Weights of a small transformer language model.
Size: 14 layers, width 192, MLP 768 tanh GELU, vocabulary 833, 8.57M parameters.
Architecture: LayerNorm before each block, learned positions, biases, tied embeddings.
Each number is 500 + 50 x the weight over its row's rms, rounded and kept within 0 to 999. Layers, rows and columns count from 0. Numbers have three digits each. The size before them is the row's rms in percent of the matrix's.

# up: layer 10 MLP up, 768x192, rms 0.105, rows 169-237, columns 96-191
# down: layer 10 MLP down (transposed), 768x192, rms 0.106, rows 169-237, columns 96-191
up169 102:608524459595482457479453586493485512494422531536529528560476525474459545546455513526495530399557482538464469493452625503468532548480495520350459476536470614424450520459585449460420482497534561619432539473501568494464491550543544423469593514484579488463500462533548517505432495543511514489
down169 098:387474526511468473542563461570537499483511493512480421512412565452495442519530439482460490583490527410623427456510486453512488448568479391613592499553535557505575488504468533548533485532495513502507459534540535499491460492556490547481454492483554490577527455484424404565532478452522477447
up170 113:543466492529441453465576501507488529580516510567598501443521517527542505443520517446513517491541458415496437460468563428461513471510539490454476588497498473486443583456586573480506508514532509496388479463493394542556530527589525444479419510463515491587491391522496509635445587543497533360
down170 109:471488506552503472448514477502413555502548534468482453485559504521571502393554508503459433514517522427577442525482464448406405499545553545467502483544591491629531493503467452484556439409572494384490483590541499464501519488614544501469540555506458525540581554511564451524518551536487483580
up171 100:544465484535436469431528571465452445484550570640512474471467536554422529516526434479520549486507521534553569479526447516522533426553471487481486553557489430470519553522452450499551488501610587522537509552494459497573471543448500440452542504458562495438525526507500622556454592452502448563
down171 092:487477543586489557514399461522486518542632533488491567484537570565584430470535559531497533492537490437436534556505458484601451399417524500504561534599475527546394525472558529405488473466461493524497501525483514469403545637473522476464505503513486522482490489495539385541430514453498478515
up172 099:506511517538464472546496544422512477575549464535586544466457483467495514437466528464506484464513536520504596528404523551513528415592593497443476520440527551559527478501459509502527405475531608473519525523521489518498440463467486551483535461445592476469571501523417485475466520549530485494
down172 095:552481569509447504458514518513370516473526527469497547543510520559485516509588505591511458554552535519535462423477439479569409438472554429469544493488482479510445435445455465531520528527496468449494488524462497457600541434526472500494415509539439483554538558528600509456523523511478490595
up173 094:495454391559466476448484535461511504588607496464602525399500488513561489494499487462476462446532447492510378570524495525455601573505551512490466479492520488568480439536491590426542485503578549567577481473434502524458492479528508528511439368553448441496476552494448504536508524527473499522
down173 098:511567566471414506512571448545479495491449530484445629540475525508482488505400501527455500435529465478482526515424428487559501464578465544490430522467512480493491581502464416486439527581504479557353516539490501514480454428479547460467510548469456416504469644458513501497510518535527450499
up174 095:424490477519481436526501467474615514509471582527594503382534553562478517461565462480513562494500453450493498443470491513480563582496491464437465556467449488444575466613507404537527607529569507489527543573477472460458399502456441520484502402523532492497415481491428524538365507393498500449
down174 094:558602434482432444401475513481458474455387523503431502445495509516523473445520500476405478498489534406463588544460461464448443454513497566547435530480589515466509562478440467492564505548466502586464450535525448597534563509571612477519509423561418620440549503552521488511600477517509450480
up175 092:461549566427487416585505536473494487532518384481493534391489479455438522449445488506455622481532462506407449518529490518448491497494531666539483517435514505551470457528552586461431543451476605527488432573527397572508566480541516481504489495453505632495543623580453437499526473463559561523
down175 087:538505470531445549472499533526515478521419570605466565487516455536563547477508551518482406446485525438471504547490490498554409506470584457420525555562412509468580493507483426537493458573592447546446552470548465473528562524480561505430548445493530438436502459584529485541451492556495435411
up176 116:476448394514413470479582464419511448544642431452481464489387492461561497481520498509489456468565485510537461527475496515439514498581507474501456530467436457526490492587457551463495500454525489507478468500572502500435501555518424425477480411378552549492430524471477465547520611486503498525
down176 124:552496571417547471455432448576594559483483534448407555483507508630535522523417520508465535493563468570560401525509422467492546516585505568544476458515511520460418570507561451540497515695492424496564497578495499490495528560540572563495410551442492586490492507491472436562547517372480504506
up177 121:485491548492484478470566475510496518475515501567546664438496527509449557509543443426465483457520521526540581576531512471510493448574550566488499532504407515480519458554467459535496476510501480504362469540466493572572543527420414451442460459422503507518546487612493429418532504478467522551
down177 110:408514474497520394563419494544494485461493607495538503455519431421476498620510452513537447488499500589516462478492520548552397424583483548490584524556425559539535565548547438415537571499455540507527487543506576530407492596451456442471557474559500480472487577568509395443556500527502487518
up178 101:527545502437506429441482519476515511501564506573521512474430520487544489442475491463607508503474493413464450515454425432461558537471573546530489519529500566500452443574535498469483472452551604417554349490577496559441479528442492505490567485517556478458530493513502485496517505436503607465
down178 099:534428436472490483462485514502522521573588560488501540545567397534610457499489512497445511536475529497534524494485556539553529435450586508441537517508534538472468451509509483507480619477526503559408463513498618485528413438462553445472426593599510514493577488564533426528340484451524571524
up179 095:621411474464399634497477557455528458447522524508546574497527534538471532463464502493464427545555531502555449535432537509470493486522448536423487507478501484552526407519478473478461575510550629420443544447492496482433530441572555489447420465458491492528463549483538468476438500477471563424
down179 098:480532549484466487504570547520527477546568516536394339518475459527528530454516425475529409578544383480444537460545540502503502441460483522588586465552415561490566510496466545597496512495532465569481521472442541500510497466501473454498524518640556480515454583548458559512508508498503628607
up180 098:532369577497482380466506365517557594480460391558495523588423524540551504543418482484456522518551514440516465523552473451430563531420569505565499488445398510484539511558547498505454605525531567463446546534437520525469478587429443468446537500477544569494509500561429453500518519470503496554
down180 096:483533467488500554496500541534557440535538459481488497505407563484520475581635500512455514591498495431554460479452511534560546525445482434531489495494478420450508419519446456567440480516462522527518549497510555559470488525503501521560515431490503542498510511491429461522496499428497451534
up181 102:553538570473429474568693506436488487483567473561449490518461517497581568530472428489507534414550504541541448539370580505482641489472511482555479552503509551473393452587445501533504397521539485570518480512521482431470485510458436507478518500477484501529514561461522489444488442567495487515
down181 098:455517473557507525531398434540430519468528496475516451515651563497588410365486478438434458544529556574455545531464601522470513444464477457469537378472552603483543507472511448530474536534519431479528469478419598504491403468500536510513438504402528500508479484366552528542518558522471473553
up182 099:482435521498453527545546518550466477514581494485634473441560492479507460550489455551541497509486525440478527531382594453464599507506591539520499494488380546553491453539457577468469523477499417464402479550445495481469462619428522546568465415503514495536470452504549512491538613615453573500
down182 100:461495465481423564414560493491527510490416558467470549568434589537593461462464586470490510441497495453399468505561470511531469505489425439529512508457561521512482480464439418560487495566433566397592416445470440546491480611497495501521501518526442603534463577510380456527544495485537516498
up183 099:475480518565485418512594513496456505560536472446471520573488578399460476479515457461483490582497488546492443491503629450532547472448536509455484551522464589425482451431526450381497509431553519445451520575495484548433450522602502460518462548409536476486496455509509452459601458546422503516
down183 089:478405473490496532468505470491405436431469544485498497497496470502525480584498511562556447424472516441436485572486579432510495557461502562491545496480432508635546544461450471465569493477509500538532488568522578545412640476564388529495483532411491484424502498494571429440551555431431462508
up184 095:449494502481527431475563483522539569485495484505536494442459529493584539541540498591594527536543474431535446459470516555549517496593547542466487502555408515322539448571417546500484482476542554438494461581523439501397486492449468438408511428478597538558490488424467449517422446478548531522
down184 095:532546496427473553498486540490462442441494541545500441478546541580450554457528535520420505401469526516513544547484492522429454522479550517475484557481463463529443533528560456426448585457546482523480460446528464466549578498536502591481565478445499504546458541487646587476559532541529521483
up185 105:477569485439548506516485568451555434533484363451526500449476502439520495495572532483432559487501430528611544539535484498419584456525568472544477557461492444581516516543453481472453470478483508541554416584462532490514532530488496520424480532413460523509450579537503551409511529496521485533
down185 100:431513502501541567472520435488478552601461470514511454504492520475498555539471559391476517485466425549403451515552486520567446470503382525486471473470472497487418505403428435601569472558461499449464501503518532566488482535555436535533517519470449491475478564592582508564544503471457469521
up186 096:511545494453487528486497582460525553560493516478540474502492485443555514514500467445481563558562478565536382564532484571503441514512443544513439477489369469428557468443575530524580482471589555445444448471532546534529533524406518461457465438438525475574572535549588479512403510471499529511
down186 103:484561488557551469504463497523544482474498575517549532533443604471454474448531518550488546477511408521462476433439523520539456548477442444456386485496577462431522583510550431520427481506481450477417614487507520468486508453475546538482570497389565490483494409458538549579367354506482489574
up187 092:468578476483473509496605525505549439498442546507612553440566539447508507430559505519486524502501436519486447572441529550519459499546504551469484487558461548538520458574434478469374409462603487516512480609584454579483499603434447519470422511467477509515412489551539496479496550465504499571
down187 084:531519520542487394637436566591562519438562484468443511596522523530557436556466441495535455499468511545541550492419476544496468422425441524562570493439485476487487460471520513421399574428448458506548536400506475448483508484510477474446505545593540496464571484526510494488476459504564517501
up188 110:444459500466522576546626461464600505540546478474465464420505524493549505412537487387485550442486404449473490538464528498415569517499522508418404509525464611498509440584463446385468485471536554469493530531582509564537539476526495509588439509520521533509552440452502483537444576457515504428
down188 113:504436532484468493503511476546470448539472474583558512505589537490505537515552498424470568567539637499582447509412516490518420489541467448508514526492473526560422500476437529525470569560466488552514536456551537637422484488556489577507483480495450479514502484569490424495559585463486414413
up189 098:469523495479482459530488527459541493574484501475430475374449608570519473473624401523584550445569491497613541445539516472518488474567468439510534581467525518495395367438569470463494494520456477465474495622520544585472434501521486494492517403360521499540508531497415557479536582422445482471
down189 090:536508497519417482422530401477472473445390482491489483484531485415461505516455426566449513624462444478532498566437522541566515529516497514450525448604460552486572533537467381575382582633479439444505451513479497457514488573549487508448498426501501545495491448547514545556612569446512482508
up190 096:431418540502513495494544490369551559495403444505508462525521469510507480423548480444474569526624522519486445501341531456535572487497491503553433445578508529538558492562540472457488526461522475442558510545482481538521552455489504425483482443418510487532478563512457539478474642444530522532
down190 085:401533508450490495520498540508539548510487511476383442605450460530559540606507613576407504497505507432471502462478455443470524549456490574430546626503405452525466443472507482495455556424446535457503459548435523537475466435519442495560511409557576579513440456516470542531454377444515440518
up191 106:503427546531448492467509548456516526523557479485495630556541556465486529573419452516548550401558433471539472478393499497455544510523454505430502509513479489467408460502476584512476436525527513519479479602583546468516536585505517449522533464506491508503540445473511454482443499510493527481
down191 109:503532616577417444466608494571511557514446505441509516461509526513498388488524479489478456488435475570535513450552481530505477471491443493465496480535591473431538512572553415521508469438478524487550487553477470549436522429530446420494410425539465480552475575558513429505584458521617426492
up192 099:453457484545503480494490443526487434559530546496485562441429514542538499481577512392405475541453520570427542522576634642579588414483613492475533556433431525531536458453564394509487520460542535508435457582409590481474514459476509430494404515511475508529408417505502507463441538503477488493
down192 094:460480579474547568510423526471322503407456495496501491443495488574529446506572513488463512510536676518543478490571548431428445468484538538606680552460531548518507455551473426456485456456478543473552470490524614543499611533481443530463486452508438471500508518400540501543519461553527463474
up193 099:488576489438546489559501440458483486571558440499517619511378544470531534455476400494511470477651504508426471446536520636505430466498551509494468549448480564503510427425525457492388487497512483570473464455577538481500519547470398463386485565469598567499459469507635450574499489464530637465
down193 096:468542525519483559464523465546537511582418509544493504446558487459542439472525453523482543486595490505506505490430459504505463504569554405468506479418486538556513482522522456524539412590531473465496548498547557544454447483490418456474492417518601419516481548599554478519453537562525500477
up194 111:517504492503545459490550539471588544497538468485576509517491567522486542488422530437466567451535468458534568462473436531506475528533457430479385556499459502540390491493468466419458504516558570637524489540583481516508470570497492519516459453498462561493471542487433510526454569438598468482
down194 111:509528518491482493537526456511525498530491540430456530505498592474470471533571630580584488597519442493412483530427468397475514572464488476510465488441488449471538462588509514453465537540501475500485509527583562493562451453511483531483521575456369527426519464511376473540557461507440532512
up195 103:538477613534453573571476522460506477509494441563677480424512566480534511494544502529513597551517503480514538568524560490478435437435577542386503537480502532414494500480544442547506552439490533475442459547519486579431535482449470453388533543423535566591474478541544535500445536492554513475
down195 115:410577443433557602443451500542432479504483527443450571564486432454443465513508479504591522481597471609506557474513484507553546448548543459374494456527527516522461500467485503543539569545526521416465514435508536496432472444495432397431539460479516463474469385516573548502537499548511458519
up196 104:479567475433523523532608400478498479541457402516471512483420572516573520490471478355474451424495446553543536507458567432484511478532505510549467547476468598422550458576613410564518460478440547508487535583556451487538485483516503446483520492390477508587434444473488545480534507541500519418
down196 099:466415498587544539511434607482597525469541460509470570584551567454498468484453407512521497518525440463485468573469519620622521603437496535469531495463519473555555506464534540490442527615491481463473455421507496513459471480568392596500496508490525517522520548568509457467545400345521512478
up197 097:562515505553366453525501470498533455529596531474481509521447569505446502455443488511590460436636476455531518502538545515410593504542562506476452520454503451487431444464511494523421415497469470636443511423448464512491486608548395484361476552414547507548481567476480401547576570552444543507
down197 098:492497520497463519536479490488495488542585464503520472563521480445475506440446451437548538485439491510400472495476478582533462490533521519525488400445533549497467483480577516450459480474536581452418472542393573376466492561570536467512471384589487532448529503453464589498428442513533518498
up198 093:564444526559576391553528545543537470501569412531428493492507488475540480442458490525502525368532497531561462519370472569543493464520511582509481487387498440433497427589545528521411625488570520433449501446486527440566535512528513497533526437418484525437518503544416536454429448503410532493
down198 094:457431486418475409553507494519524513517440517526509466515508575503491523534534481476523444616452405537540493554538486452471562502509520467531556484561481494489577488584467571565539484527494458476504458502474531469517628474505390465544558518482426474499413472562478418434506439524601503474
up199 100:587506465497421493512472483461640473484630479530512484533521549422436611461430308401519523491486430512470503502487525516507487462509436545472508495528562573420547499438498460487486525499560489526555452506503538459368431573546455437547458489409512540441444451606514450547473524513580592462
down199 095:544506533512464490560463466489435473503460493439483448516512510539519576560488457478578490404597451464535494481469424470551385531523519521367595433517510453562447401402421529515448506550546538508487523493496439450474500546513529564494565535540477548488529480486606539605510514551526463561
up200 094:501454535424493532530572573424505593500572533502511559488364544582472511509564491479513497531523469457491605521362530574428532415518622489554456455529559466510485553501559527449570494511558456486472488510529480534394437470478487489474517500520490489584499479437444491464446574505470524485
down200 096:447492578521402388426502523499506549466593619491583478474512529418526529594525447465478424532503438605452519486535519502481466495461567486497470514518498547591534585484503531477427553403514571503480580446477508538420385518510444477460486496569518471530489506486417553410499485555447459468
up201 100:488416533554509498461465494395556494559473533439564492527491524501484445532475480560461519441572496409532614487525439460492518436486478586422453515501418462513491569616480523508498584445475480638464439563422441549559456601466487495500508560488541559521511434464515508619484531501522527561
down201 096:481435462538526457587487499528511589476443508550560432427514598489521480479481561501591442376494521555574446485518452528560507570423466529478538534410497468536591471519495496612532494498491464527475481463554508608499440531537509547546526511474519462528480473437429537467409529547510476512
up202 108:505458498533485464461544498516559487509453456578587578386522628520469449491594457484413452538546477493540472437429536548494547519566455514464465577480502542464514518544551485522568523538535441515537473589517460491492396538531453394436532447485510522642473476600520483506495503477489524414
down202 112:460522447479476500503525527463522480509427527519491513516491532489529494527441537556517505398540380446529460541511594457498473445463460506526563565472519515581555505570450567528504560593532540531514455465536470546477408485517604541481461440526554535479533431586533366569520489504552502481
up203 097:472412497495447482508460515472464509496416458514507491548525468552475491461485481429368465500551541493471421582491566498520494419574519483506449458517445510507506484547550427585549601464581465504437494462589461505589470499505440461534469464504562542477439566577498557512588563540433536559
down203 098:533558536479544531477480428492552443418532532521479555437470514493530542508556514472622513532487388559559606465509475550513489477457479510483453534483454591484484463506513496421435416508425514555498550536423469495403471616484530496439466559515466531546613492519461548453442420556553502451
up204 102:504513576460538485584634490571583422431546510593462590502515494374474538433548504471541584510544448448493519465434490545454487500480533477506445581513435516475541542605485510503393467495462610544490522527459453473574458577431480477456474487456498489467473455574522476420488466449462552481
down204 100:538529425477535477426486489550496432541621523456541506435516566475552487558527495470520400461505435567445550571608493499429596524521650481471441537496537526422500494488440387533470464585442443487431419462542591537431480465544480614500533530503514533519518468474511521502498521462553545538
up205 098:573367516459507511483521592486534446556515497650581557562486534496522473468547475491490498482499516514487530545559515555496572517578547543439445464561499523555535437561488525541490503521613528606441475513562535520476447555437493493431547362477519477464516526515519566575467488516496503518
down205 105:500493556483463571414558504539485529520487481450462526522437551568572479579496477467506585519500489454423515564519530477438467564424570531493328601428502489590522438492465501480443571558490527530421449479517493507523603517488568510501497564452503411521466533474541485495539552419527500524
up206 105:561532543490383533510539446462516533509515477460494489516407523510468509441579402527512536535506418507511589488414533492409505531575553507525466465429417539443573479519535571444399463465602578509472475492480452564492438461424391440484458470559475522457492429416508547491523598489556508566
down206 102:466466545522540522486468508490460538548439523462552496476488569506507476459506492552454502418442490483433494493481453454519482590495392518411520551546551469519495534467480598364537484618524422538503514516547387440516465588478425454475562546520522486388586551610527511525543328480577467493
up207 097:594468458634521539509489553532582545519470488521538514447444582432489477534411534462458526499505507431513479450440558579468518438529542539445503469481451520441528472389540485469499324591484555572482490424508487540512515577487371445504537436516503449557471442534402448556484477548554577428
down207 093:487442474519516441473551495494504513493490527481442480441467518524551550499451447462529542425555464517479548519462448503515490475427533497503754522527531537541488523367508517481523468596445460521532498533511467597560485508519491424525544478562453527486512450534523545578554609574514472453
up208 116:559478530453505521533471486474494490577607416600487554501415515424504519438573463504512536468463478491531472479495561588545505451547499527396483511423505573525543482427496535498494524489561494531415451493499444519456523468502432490483534406473589526519515488556465565618401531439497548447
down208 163:531460606510480464397444551504552524537579563629500511460404541466524517457520440499483516470504518490548534576435543478510597436469586393464386524477580490514463491504481500514366494581468473454381573514491512518527563485582484508556524409441526401510467519486548499488484543577503567511
up209 109:563489477470386512494499497415498411578516593523513508518386521476567575479592475529582505573536473471610536447459444603530482447528549527509463470453488487588408500475417556552487476420599512511422413556565563571593538482429499436412474480380512526522570545476441475500463549386499540531
down209 134:486564446587484445540466464525461507496501532450495466533570580540582509466559504486408499592506542500591546444470496543451531517475539359514350480466502464484548441493527446496490564504501358417514610456488543533472489489508494456617498508459428507520508494487532539565491598565459521505
up210 092:571561549478472468427498392547473526503544384652532492570523452496475496502520524492379584471575468552533499515466601467530487571474560554517472504449411513489489455570596559526475540503509521466513461431469437504472497547508445487459508389534535526506475509531407481462480514473465516538
down210 087:504463550519583523520437625558456397457466528379453567545544527594463421474522494437522461480485494526504506521534474474520493503495542484487603457453559508558504563487505481475498403449496465528524512449474543432479484495560506479452462556451384467504487520470539610457591577490469444598
up211 103:566524596526497478480586524464609468465462410527556380442502548448542524565497499483488626530546428494479470470445511498388531499486497535478463470493408436461479491506509587418530497547592534486531477585512436582592465460430460490472365483535448518527372458568555474446443529505561497572
down211 100:509557481490533442529525536520477465511440450488491515453451591593424427439501587495487481472453493524566521499504587534428565520458537487565532430541594474489539394435486508529502548511562431493529486458525483508427517479591443517360536480495449426463498653475491485480474462566557450555
up212 092:491470484471480567515509492432524510564534472541567443467461495448458462510481510439492506428550523551552400544534492559507391466526553566476447576468502483503579477550534552482565540513461484533519440508558452536524389370475532509458438491422398532559474438550445515448488458414556614573
down212 093:509427508602528527472459496478566504602442465392537373571452524514564431498421480488457490567503367538522540554473508484537423515668577483525537492559461548611562469478518585494441446526464466545499451501517375483521506512461472563511651527566541462480463584500496554567419482501489540552
up213 086:481555550512499538478559461503567514552549549563561487426522476411478453494560469475511543525533521335480514610427513522545502511570466411458494534494458526471433422516505501512492551500484532529457438520463552535583509472549458435439528534408545579602480491524549489564530634429512569520
down213 086:437529546514487478414523579469451467476501567441469492461518483495586516449521564474544476537519500523584534579508602479461417637464530568545457419526485489532416509509529520521417542426475442545539508457498514418444577451481583625468577524420523503451509535551528549456546479544456414512
up214 085:501488473556463412569492477463462498492514559483565545511564532398390557519524462430526569515496490476478445516500477573540492549557509578506476464515518580481446451500521488534449496421477509591507486490617467516501461540413535549437565534492492456492463498633469607483491441415404481578
down214 075:525514474503514494451521504520485444525508456523499525440588395511538400478466486469492457551553427538480561524522535527514508465544486491482527466521424407510489539467412443511519480461408509500521477525462432479535577525507441392472467587540599547572508479476554459500413545486579468497
up215 092:547529533477493524532572622430508429495471512568493481537389447520431541551486512532422405487477446389571528563396378497459468488527522545436491500482477537442479474481488521507467520415498570454511439532638386525516532586466497538542473439456462538518520512534413475591509537511525441459
down215 089:440472449463497486470527479512426432557503583612511447483560477438535456491519537476537419512460430628494480548499537413575478479522602522553502479514540510434583495492486513511469495452450476514356431492548494509474494455478493588480519552486472447484541502531459510463550465505529480558
up216 087:568546635482483526486488400470514471448552489473568528596511589544407525435520439428484538589538457444533550472438482596544561556566522558455506445427443503434538525536561507501480533510498462489517507556514445440438437519444483409521420448487576503492464525550398410533416425422522488512
down216 083:486567409489564490394407570541470421498432505568441517472573465446486472553578492504538563490527523463561545483524509387447588542546539471460514561525518488453535409458440453560489494564557480493433480511467430469522532528571476564471428474490439443539545413507499557513538599528493499482
up217 090:467541477454418468525547475485496527469497488489436542562536522397506487484539379401513538498525369443489521447524519478419502545514479508571542503465511460526455545468502480452478524512546608615508508544560568491520523506525426470469495515481522622503499475575451447495466518492550462475
down217 092:441393495496530454530504571506486541454529497527569562488438489535447537481562553551462474492450541497452543585580439538488615413395510466534516513417508506607489496542484483476530509554523479477437495491446443493624538541515453514567552385484531483508489560445538578435387431540453481458
up218 107:575400587464513466492500503512627557472488473508581520511522515530518473545402485448498456407557501486443341569480568481412510488522598511507435587498459621520476497535539529539560538522495531534436426509479450480536435547450446519440429470463489530585461546471420516589477520583540526476
down218 120:468451456445516591447483423541494526579491487566463532393520560494498588540418503554462443518409459414514506527478547541395557564505512589453466483466453628605530524510423555476509523483556584542526556482465478467393545540510559483545595478400464389514496479497492550514438487552495487549
up219 108:545428630477500532524471455497453394492530461544522641451455491541433506533428461489477522487516501489493470576441514568523526536487570497412465541437507577404461491514488578526488453473520506544441477456571449466514507547525501491422462433449475546518429440529466510519528501561488523513
down219 105:417515514591567480460524527491471547502446539592438527448575477494416426492498505521584536499526407594546484570422490515535529514451468541481626465500510409524498474391556465502472510455535453488534567515495499511542527474490455510524501521496509475584412445553512448586562531543449445478
up220 092:461438479526563557532437491508533474501460399578468463458556581465492492593520550593488595473501532438494448535487477518510560515524562471515442563493324511379396542407477565533493493509488575617540515560465520501507503598592415498497518423477534498512458443447503563567466486562478477509
down220 093:549535593537444428466504500526509506493497627496542593461466471541545505553449414427579530493490479438481524571548618547495509459434497575484456575507510490607412501537582433560499486507461586434518405428539434462405458472536480446423521545511588524478511562474483437453471491475496507482
up221 094:472516506518436534421585482436495449487537493566470578510426591507517499495501406460468506453503452483551491427506555527526559525462471409379443560551588502500523538540400441519458571456525500439455478570486542528509512566497525456462564542515532517469556556482448540512452613488475491544
down221 092:544624541500483525574496348496577540506523530512518502512506504514434429400476548542548541536519524473513472525464448549516530481526548555511487404498550535549501444506521537529498488534622526633543548457449444483504466471502491464557529441518584449497531478488454542586516519498483445479
up222 109:479582411464400417496575428475548461515460486528574562467453480534568592498433581393447440487555506468489467480428509433413544487606538410481446485502437500510529462468584512563532525498498506433443455580470514477570459454455430474450494516478586539554541529558558527479510559426492494541
down222 112:522460458628467535568526480535469574503493524566446434437521539401475517549548419555493491490584410530598654503539467516517449395417435507555543459456452463438545454435518503507508492501505442589474574523557525479495426451526461483453527591523458546462512549463492607417449524551510513595
up223 102:518477618436501471538520466536524455512496453553601515481472560557478355464515509445507559467545453582475463514477463446458547533592508504526454531469533547483545425567473417516497537506426462498506479554514440533534442556478515459426514473542499485393484441515542508528510496462490470504
down223 108:503480446491440512489475440545462476442469569553526442486482485548556516507582578451441482546526568476404509589547461467490434459451589442452456457506532504426496529521455429484482567522439493474562446460506405517492459423533473564537495560490592531571444439548486566480545479451546416549
up224 109:599504466563489463487550448564527496627535411535485525460463512458484454533542458479398493530513477461477555601490471561532523486486469456458514556482464519485470402546544535517455392550512488548451506542515534467441508631545414449537535410538499470488435427560488505555446498519531560492
down224 102:473458498506533523513467516552473514406515517548457506496518476380491541527473468504574465501451511505530483574583473497516553509496541521603828465463583524513504490457478495472469486656527529467507487476486431536497433462503587528496518463492470528481513516524504539519541587561500506527
up225 103:569460557508461508654544528518453531515482471502515453554501510472457498566517455449387453463457521437423486494535506513521524516472532556420541444488384458551575514576480475512436435479467537531491522458544456469469495484479475402496538529434595491553491511579463587532498513437459451534
down225 097:515489518549413554527432508578492553508457574513521506544589515448403496593471492522518533508557464477556508460474507520510430517489438520457366475506458390337509567451514535485436545534545509416563350537528574476483435538459480475482451438471509575558533489532436455513560518513530500508
up226 089:484457500485518437528417551497496561392542560514607422528431468487431512546536497579472433546535564476571478367432518531483548546498500594456484465434498528526439485524510533373492402534596571501491485472476490448526423605428481525456512472538536442495490513449433433485460514525466502581
down226 087:526409509453569543447559540478469451463459493523488577487614481560503551485565568493526567499488519614482474492518507476562532459461451406551535370502513541503432555473523455550495581553502493536503468574498553530372463488493532562593422407408494592446495483570565462442492559496499520512
up227 103:503479406504525542495542545413509553535544530496417475502512493445492403520486485477514594534565490550537522472519450573414523367488480536518446514471495473525526594549455534488483460484490513578538564490623495536399439505507573453441460468512512504527443517490503492564465548401461523451
down227 103:457544525568431534479565518517483484526524473439495474501469453544506520496442422564467494467503557516508490562524497575547439585609552485495410444535469490554487444422543474498558571469484550433400459434427566463496518547514516521508513452488515571616490525500482510465597479494484500535
up228 102:502381484490488425487516439510518445460467552527543600508380490368458467475531484384438502381506465535475488523564505521522490491534543463462512526487481507499511477552573482535491487519524518381445491510430553552538522585515478512524577413564423541458495452538494497511538546547513535493
down228 104:531510452429519518477539370536488576505494546516503474497507448588496520452437465422439491498518536547524547460383441433443474518576462491419441402385539493507540478349478469570412494435562470457407429468592476479473522465567524464565532537434447528592445519473449545641526518542478493459
up229 097:512526575501441455517429542552476426520457429508540489548497454468451422504522440458462447564550488560547475593482551567456551434441487486453491517468540514558616466575478484495433405410542484432396461562473440401483486490465497466539582413463483570470567557553513556630474486594470509523
down229 098:522397532505513549466548520546414494455548462434406570518546535462506507537553497486487588490452587387481507416558460484477471535490527455446643453584489485459505552474511481349493476417454481518492533469460526572531450635558556528518483538486485498425473526477530544458493461424486485568
up230 098:454367502535436487507518540445506529539570511505479410474494588403457477484534501520432501568471521506508417516458557568558497458545574438556474452423397588574471483495559533380458537512513495439487484545507443515471519552557358480524504493480508527504494369417529477506543542482557522537
down230 095:571454477535434480475527421459463423510462497443433661597590460569457536473460424416612477483518583463473558534494554466458491523506566480510534454441524468500463518548480442548526491586487527523426513522544574559406598531598544514523506563464460552494475457408563396501487477462465560559
up231 105:534452480398445431508482469505491433512452438560596584547460500477414541501573569450435571485477479490481437524540501445406518488530544544520506523552414579529449494524500500437422509494583666495486469479497485569517502528540398470443506504470451555437494535542465539571456478456465525461
down231 099:523572466592380459501519489531506438567520564619383475538544473502530532460514472480523448390514534588505483506455465426520453563477484451567572453504519521498424629587517440525440525428521498515386529468494483474531426475435544474434439517512501484531430463518408537498474534472542473582
up232 114:566522491470474442576530476572483498436575401574522452474470494547386616503491464480451518504533505398473567574485632535513517417454510496442457493474505511461508440464485513424400483511565506503428452521441507508533546493576467537458468502521490500467497472491510554574542488535584541552
down232 101:507495510534460489530570426495500501602532427471531374488359457439501558466527493605494459506559475490502544519597473537465472545516532491460594465500574380431544450410501479448492521535449439453463566543425549567462490540492426461533531495528531524409528520483491546489602564458557526542
up233 101:481523544488388523464551524459472509517597385484583569458451536542555484498499468496518527474558504479573487530526497521499525410447574431583464453472528459539477519494472481566430520428507438500453467477504494472438436451486513479505564505496501538445515465432581512548460555564451492432
down233 104:545491522545581487579460535568546435432570519617563558494473525504483505524508528570526445512465491483556480521448569429516483509534431365519432582509486438496535482490457542549498528514463520526502592559444410414537539405548389491575417524434512532497560442490488536492440511618534525446
up234 098:523544450583494516594518490468576447484531485544615484512530559479521482556491503500576491487521514540522445498511547503414517459481444534482404493515356571478447463466494521443449524479488531538490493465499487662449450513392506508544495439515476443534497512547533486426498594544578548586
down234 097:529579480422534522496540501529505514557553502473530629515545452398521480493442528546493527556445506523455526504441460489477542421508493434473465489552461468479413461495539499599459450527560470494469496485503494540579548459426425444528564541558532536453549546552568553589453549537528426372
up235 101:558465587512432503486520453502490482441529529440527506422433513541473454464495494461514523480515495499583515524534466470395482562569642489532529582447473506503449480491476458437526517516497524567436501525496516499534536559547451549424472475521574533548544520508484475473578412490471497530
down235 095:482458547512410551536537536484482507556566497552522456539472460455491567516505517550436482536426520552539560465597552500501507497547413539489480545430538489519571512543491610488564482506526429464425510485443427456532535551523447369467415550451462453472457581553465483445491544458446543508
up236 103:546501571496464527471486493454485468499530475541530541559489462515534598505562500580484581422659520583493495499508492529597497455496556507424466536517416507535522510528476482492475470463505465526453517492472448585532513458537472427443528528489536478495501495537547553529498571551525512488
down236 107:539632575468376403551567527466586432548474521486460480479476530493495518498521426509539452502419393484516517491394499571443458585482475508470461519460504404490482488494519434539533501508476510456518505515480493476440572470542547498473581412500410486494579588497408545491535503527547487574
up237 103:519474528442510515480485545433525542437508504558542503502553516377461479553475482540486449508500525575462425497492502590486529405465514497462449518493502432504503577591599473497390446428440518516531480466508475508585438520499599546467553468371445518469448456530555485472521443555515521595
down237 100:528512449534542433558457469558517554618460453526495495472445485416536500460581491497533520588491510451545513456610537407560523535463489444422469536508465470499440558455450551495502472486494476466483533488509479499522567519483554538567520495490484390455420480407493517557549574463489414494